python train.py --n_layer=25 --d_model=64 --n_head=2 --n_kv_head=2 --head_dim=32 --d_mlp=256 --vocab_size=1830 --activation="squared_leaky_relu" --norm="rmsnorm" --norm_place="pre" --norm_eps=1e-06 --positions="rope" --rope_base=1020.0 --rope_fraction=0.25 --qk_norm=false --attn_scale=0.177 --bias="all" --tie_embeddings=false --parallel_block=false --extras=["shifted keys", "gated attention", "value residuals", "skips across layers", "capped logits"] --init="uniform" --init_std_qkv=0.0663 --init_std_o=0.0 --init_std_up=0.0663 --init_std_down=0.0 --optimizer="adamw" --lr=0.00494 --beta1=0.9 --beta2=0.98 --weight_decay=0.088 --lr_head=0.00921 --warmup_steps=259 --schedule="cos" --final_lr_fraction=0.0 --batch_tokens=16384 --seq_len=256 --doc_mask=true --train_tokens=118500000 --steps=7233 --dataset="wikipedia_en"
Each number is 128 + 32 x the weight over the matrix's rms, rounded and kept within 0 to 255. Layers, rows and columns count from 0.

# layer 16 MLP up, 256x64, rms 0.191, rows 51-75, columns 0-63
[[ 86 127 139 142 131 100  47  72 123 185 152 108 124  96 103  71 121 143  50 139 106 127 157 105 134 201 113  81 137 151 142 106  76 134  86 137 150 142 129  98 134 195 172 117 117 168 141 155 142  83 117 128  97 134 138 119 133 185 157 133 166 130  89 123]
 [149 131  87 138 131 111 113 133  99 137 165  83  93  76  88  82 148 130 138 123  96 144 110  85 150 130 143 159  66 119 155  82 101  79  95 125 109 186 141 108  97 167 135 153 156 180 150 185  93 200  90 114 132 134 126  88 161 118 129 133 175 135 107 153]
 [121 117 160 141 134 115 183 144 112 175 147 158 100 104  97 114  63 153 170 111  64 182 156 127 159 142  95 115 119 135 106 195 169 107 138 148 202  70 120  82 143 193 132 147 122 127 141 148 172 173 152 150 166 162 145 126  66 152 116 171 135  86  97 102]
 [202 154  99 169 105 115 180  99  99 131 123 144 138  85 140 173 100 132  55 135  89 147 116  54 155 151 185 155 136 179  69 107 148 180 145  94 152 143 138 185 154 161 152  79 136 126 104 114 143 149 184  78  99 124 105 114 124 115 145 125  91 125 174 115]
 [ 78 137  82 125  84 141 153 117 139  77 168 112  96 135 167 107 152 145 173 152 118 122  88  82 116 115 148  77  99 194 181  95 170 122 162  93 172 121 139 126 167  89  53 103 139  92 127  76 137  81 129 118 165 184 100 116 138 107 163 140 163  73 133  63]
 [184 110  80  89 143  79 105  93 104 124 137 159 138 130 155 142 103  78 127 166  86 126 134 170 161 183  79  91  95 198  99  85 128 104 125  83 117 129 104  89 148 171 143 141 158 194 143 161 135 152 163 134  67 129 132 126 135 136 206 133 178 130  81 104]
 [178 112 155 176 109  81 108 131 101 102 124 118 140 132 171 159 130 113 156 164 109 133 146 120 158  90 168 117 158 105 132 114  88 118 176 155 127 130 138 127 102  99  65 134  80 114 132 102 122  89 147 136 124 161 126 166 130 161 154 200 186 170 114  97]
 [169 144 109 153  96 102  90 120 121 161 173 171 115  95 125 168  79 107 141 152 105 147 151 124  80  79 171 118 121 164 126 175 111 100 132  56 181 113 148 165 170 156 104 104 122 104 159 163 164  95 158  84 142 110 178 128  73 159 124 182 177 130 165 136]
 [127 212 129 115 121 113 148 189 111  73 165  95 138 142  69 147 146 141  51 159 135 124 113 135 120 106 111 156 118 122 123 136 132 104 162 175 111 108 121 129 151 124 205  95 135 123 134 135 152 105 112 144 117 182 151 191 131  79 155 163  71 155 128  96]
 [ 74 125 145 147  86 104  87 129 123 118 122 167  88 103 154 139 119 166 106  99 106 141 103 104  97 148 169 108 186 118 158 135 156 115 174 102 124 113 135 103 181 120 114 121  96  56 133 114  71 103 130 144  58  92  89 129 103 119 139 109 127  91 128 133]
 [111  94  59 169 145 126 137 175 110 126 112  96 102 170 132 145 158 124  92 129 118  59 154  37  74  97 114 132 118 109 111  93 133 110 153 154 144  93 144 140 131 143  89  56  95 118 101  97 194 124 106  84 103 151 119 170 147 127 112  89 173 143 157  79]
 [156 121 115 134 149 120  89 113  81  85 138  95 171  91 143 161 127 167 147 165 142 120  73 146  87 118 164 135 157  89 121 111 137 129 165 153 191 174 145 137 121 179 117 144  97  80 113 115 177 183 191 108  99 150  93 173 110 134 130 132 177 142 148  96]
 [207 181 109 149 121 121 139 133 104 165  92  74 112 122 123 136  85 115 118 122 148 115 186 136 151 187  79 144 140 129  98 133 107 128 181 144  80 137 135 125 196 165  76 109 110  86 123 133 123 175 176 102 104  98  96 135  77 120 105 163 140 109 104 156]
 [146 119 139 141 115 161 129 164 103 166  97 123 133 175 151 149 147 102  92  97  52 150 124 125 106 202 188 115 152 113 168 181 160 148 178 178 144 205 181 133 134 133 118  92 106 136  74 120 119 142 125 124 166  84 168 154  74 125 143 161 129 113 123 125]
 [153 147  83 161 118 153 140 157 136 118  90 119 135 129 204  98 166  89  89  69 112 138  78  78 205 113 179 130 159 124 117 168 168 122 128 122 113 140 132 129 110  76 132 131 101  98 136 147 139  76 102 121 134 125 162 172  82 156 128 198  75 159  58 148]
 [127  88  62 109 157 105 127 119 106  70 103  96 182 195 148 135 148 202 156 164 126 107 121  71 124 127 130 109 131 133  71  91  78 114 171  82 197 129 145 119 135 106 142  76 147 116  92 143 144 140 134 142  49 108 106 163 122 187  96 103 179 126 161 163]
 [ 89 110 116 153 189 118 125 155 109 175 107 131 148 110 150 105 108 168 144  67 137 161 149 131 119 122 135  91  96 143 145 142  96 135 145 181 144  91 154 115  41 114 185 101 124 107 125 129 144  96 118 155 131 127 125 127 114 106 183 116 131  83 147 159]
 [147 119 124 164 128 107 178 148 101 151 144  90 134 101 123 160 111 111 151 130  96 106  65 165 185  90 135 186 116 164  96 160 164 108  92 189 113 148 135 170 160 108 135  39 167 155 119 119 117 142 141 140 128 175  98  60 124 163 117 157 117  91 101 102]
 [141 167 110 100 149 152 137  87 109 163 146  89  89  98 139 135 151 150 175 100 118  79 147 136 144 159 125 122 127 152  83 135 130 135 142 136 137 191 135 201 100 141 177 104 129  96 135 143 112 114 181 145 139 188 132 135  98 101 125 118 138 165 130 157]
 [119 200  92 168  79 148 138 178 100 100 124 139 121 159 135 120 143 118 110 138 121 149 113  58 143 158 115 174 130 140  86 102 118 110 125 111 144 158 131  95  84 146 102 138  64 144 185 177 147 193 137 140  71  88 176 184 122 135 152 122 122 163 141  70]
 [172 159  81 133 155 176  90 167 119 140 157 152 171  74 156 127 134 128 133  91 102 154 158 172  98  97 136 149 128 115 120 169 176 101 120  93  96  96 171 118  77  91 130  68  97  77 159 111 102  67 113 146 146 112 177 125 165  92 134 166 118 102 153 157]
 [124  95 117 138 141 130  92 136  78 136 157 148 152 123 189 128  94 121 144 139 127 135 122  98 134 131 135 132 190  90 148  91 121 167 115 131 120 184 140 111 145 181 131 133 131 113 161 141  96 129 162 123 108 152 194 117 150 212 165  66 120 135 174  97]
 [143  79 158 126 172 151 133 143  96 193 120 161  77  53 179 135  33 128  59 151 137 101  90 116 143 105 172  71 165  96 173 125 143 125  95 114 119 178 143 186 130  96 144  80 112 151 101 176 136  66 143 140 162 146 143 126  93 154 180 111 135 114 119 111]
 [131 187 143 120  78 111 105 123 100 107 112 118  55 176 105 178 112 182  98 111  92 160 144 137 115 167 105  94 125 127 127 136 122 132 151 120 142  91 134 181 115 164 122 128 117  96 136 139 128 128  66 125 144  90 165 142 114 157 142 173  82  84  91 185]
 [106 170 114 151 100  95 108 131  92 101 136 109 127  80 114 140 103 105 105 133 142 145 124 132 129 144 130 172 160 177 133 110 148 157 168  81 152 164 130 173 118 160  98  80  80  81  84  65 229  93  91  61 129 109  92 159  90 167 132 150 192 143 136 114]]
# layer 16 MLP down (transposed), 256x64, rms 0.164, rows 51-74, columns 0-63
[[146 114 189 140 164 138 128 113 149 115 165  80 161 149 151 122 109 135 159 116 123 120 124  82 134 155 160 135 132 148 162  68 105 127 112 115 157 120 112 110 112 108 141  85 160 233 191 125 114 143  77 114 113  79 173  91 112  74  95 145 114 134 130 181]
 [129  79 109  95 126  91  92 137  84 149  99 152 102 130 117 119  71 149  61  89 147 135 176 133 121 150 116 127 176 160 191 148 129 162 153 155 119  85  80 126 118 152 133  98 161 117 104  74  88  82 144 103 131 127  84 124 192 101 207 116 172 121 118 132]
 [143 141  97 154 125 141 140 103 106 184 119 109 107 195 145  69 192 130 131 141 119 113 124 159 159 110 105 177  99  70 122 145 117 118 206  84 134 117 126 114 132 150 135  58  69 104 141 125 174 132 114 138 134 118 109 186 148 122 142  96  85 174 195 148]
 [159 108 134  81 133 150 130 125 183 137 102 159 148 122 124 164  98 143 159 123  94 110  98 129 178 161 141 132  83 167 170 118 135 173 105 126 114 193 150 187 184 129 121 126 127  90 115 179 157 200  68  81 142 103 141 172 148 135 149 150  80  92 164 169]
 [126 144 131 142 106 157 130 116 178 172 164 132 159 144 101 117 141 116 135 160 117  70  31 155  78 107 104 146  96  59 125 154 174 136  83 124 105 113 126 148 148 129 126 154 158 139 114 196 111 160 146 100 159 107 190 105 137 191 172 136 100 172 132 191]
 [111  92 158 109 144 143 108 104  99 160 168 144 162 151  86 144 100 137 160  89 105 155 161 124 124 149 173  81 160 172 174 122  78 116  86 106  64  93 117  71 121 122  58  94 152 147 108  97 106 100  54 147 114  61 119 122  87  83 130 117 148 158 106 156]
 [130 118 139 147  66 115 172 108 125 147 194 160 142 147 114 152 123 128 194 166 134  80 146 129 133  78 154 163 124 116 136 152 115  38 166 135 123 114 173 117 116 126 106  76  95 125 142 118 160 140 148  90 147 114 119 103 109 128 102 158 167 157 126 126]
 [ 77 146 152 131 142 180  79 186 156  90 117 114 149 161 125  85 104 110 135 116 114 127 107 118 155 155 180  98 136  83  98 146 138  89 161 140 180 142 128 113 196 107 159 127 108  57 196 120 108  98 102 100 134 146 129 159 165  89 146 153  95 171 118 113]
 [179  86 134 108 144 128 125  95 108 120 100  77 125 131 143 143 101 127 175 154 165 143 138  99 198 143 115  42 117 132  87 109 114 192 124  68 165 122 161 162  82 173 104 114 175 135 142  79 135 140 130 139 178 172 168 134 111 161 153  90 136 129 123 138]
 [123 124 103  91 141  80 129 139 142 140 102 122  81  97 103 128 113  54 139 134 128 103  25 163 149 148 101  85 102 123 170 133  99 152 109  88  90 120 138 100 127 107  95 158 154 167 143 133 125 189 111 103 146 155 170  97  85 142  65 114 153  92 112 117]
 [127  81  66 136 117 103 133 154 171 121 123 154 145  90 150 132 133  93  96 173 143  90 138 131  76  86 172  88  84 142 117 151 162 110 111 101 163 138  77  90 168 113 162  63 113  99 128 100 120 153 183 101  85 144 138 176 175 144 146 203  95 150 136 132]
 [165 125 115 120  70 121 162 127 101 164 214 136 147 153 144 167 182 129 170 129 173 159 106 168 179  84 114 162 153 159  88 164  93 149 105 182 145  72 145 127 100 116  96 109 163 133 103 132 109 130 131  93 139  66 123 112 152 130  71 178 169 180 150  96]
 [166 154 195 106 141 147 175 107 139 115 109  94 122 181 122 131 106 122 155  97 207 149  80 115 140 116 142 166 153 131 114 134 137  98 112 130 110  76  58  99  90 158 106 172 155 114 101 124 135  99 159 130  81 132 149 150  85  82 156 173 113 191 141 170]
 [103 133  94  86 125 127 111 114  60 109  98 100 166 167 129 111  80  86  49 108 113 210 107 155 180 180 120 129 119  75 153 123  88 111 166 131 108 132 145 139 129 107 162 145 112 184  82 126 138 135 172 110  92 130 121 135 145 151 102 186 176 141 108 134]
 [ 99 155 116 130 134 137 150  96  83 126 152 168 118 126 132 145  92  51  80 155 108 115  89 151 152 151  81  92  92 154 112 115 131 113 157 134  84 196 158 133 195  39  93 147 129 128 180 116 167  81 179 137 164 172 145 135 133 132 147 162 108 109 139 166]
 [148 112 114  81 100 147 173  83 183  88 115 124  85 104 133 111 113 168 126  61 124 114  59 176 110 134 130 136 117 167 153 137 106 126  81 149  88 129 112  26 164  97 123 109  81  76  55 145 159 129 168 127 101 141 116 102  83 155  88 146 116 109 109 154]
 [148 123 130 110 103 129 123 135 115 132 155 153 125 105 136  43 137 159 133 120 140  65  82 109 133 179  97  78 125 119 134 145  70 158 137 166 151 127 178  94 119 130  90 127 101 161  97 146 111 118 130 112  39 122 123 168 172  75 161 140 135 143 129 121]
 [143  61 155 144 131 143  75  69 138 138  58 157 181 111 193 159 139 140  92 150 181 111  91 146 155 107  98 143 145 140 154 116 110 159 154  69 141 119 177  68 181 151 109 144 180 121 129 175 124  94 105 123 123 138 147 116  87 145 165 112 198 123 138 110]
 [ 96 112 149 134 141 171 109 182 137 146 146 141 143  94  98 151 138 150 124 119 114 121  80 157 162 184 139 140 167 221 138 135 128 171 138 110 152 154 135 116 124 121  80 149 106 144 158 149 136 131  93  99  90  54 130 159 135  77 114 125 143 137  95 159]
 [111 122 115 158 165 111 127 159  94  72 126 155  99 164 180 155 102  80  98 131 102  96 154 128  93 105 154 146 129 134  86  86 152 167 106 176  65 124 159 103  99 177 138 161 153  86 135 160 131  82 152 143 112  53 104  88 188 124 127 121 130  94 141 133]
 [138 139  75 144 137 139  66 136  91 106 142 169 136 111 137 119 115 152 132  90 164 134 139 122  65 186  85 102 183 123  86 115 107 109 117 108 154 109 101 164 140 124 122 153 103  67 116 173 152 125 120 160  81  84 110 141 115 139 146 119 163 196 116 210]
 [169 135  68  94 109 124 143 106 129  63 125  58  58  87 137 120 157 182 151 127 127  81  91 104 156 123  75 128  90 182 146 117 117 153  76 166  89 121 193 146 173 152 131 152 141 120  83  75 121 130 109 148 136 151 143  90 123 147 107 137 142 152 126 142]
 [115 167 126 150 130 106 123 129 120 122 108  80 106 119 163  96 201 104  48 167 120 168 198 102 127 116 129 146 192 138 184 103 113 147 136 144  73 106 118 112 215 137 170 137 153 145  75 154 129 157 168 121 129 183 168 131 106 174 121  88 122  58 137  88]
 [118 127 130  80 160 117 127 105 150 138  94  92  73 171 134 112 174 106 165 125 140 118 118 137 139 158 136 145 125 120 123 133 143 138 161 135 109 103 125 173 107 159  89  69  96  78 141 184 118 204 115 202 112 106 196 160 121 116 206  99 127 142  89 132]]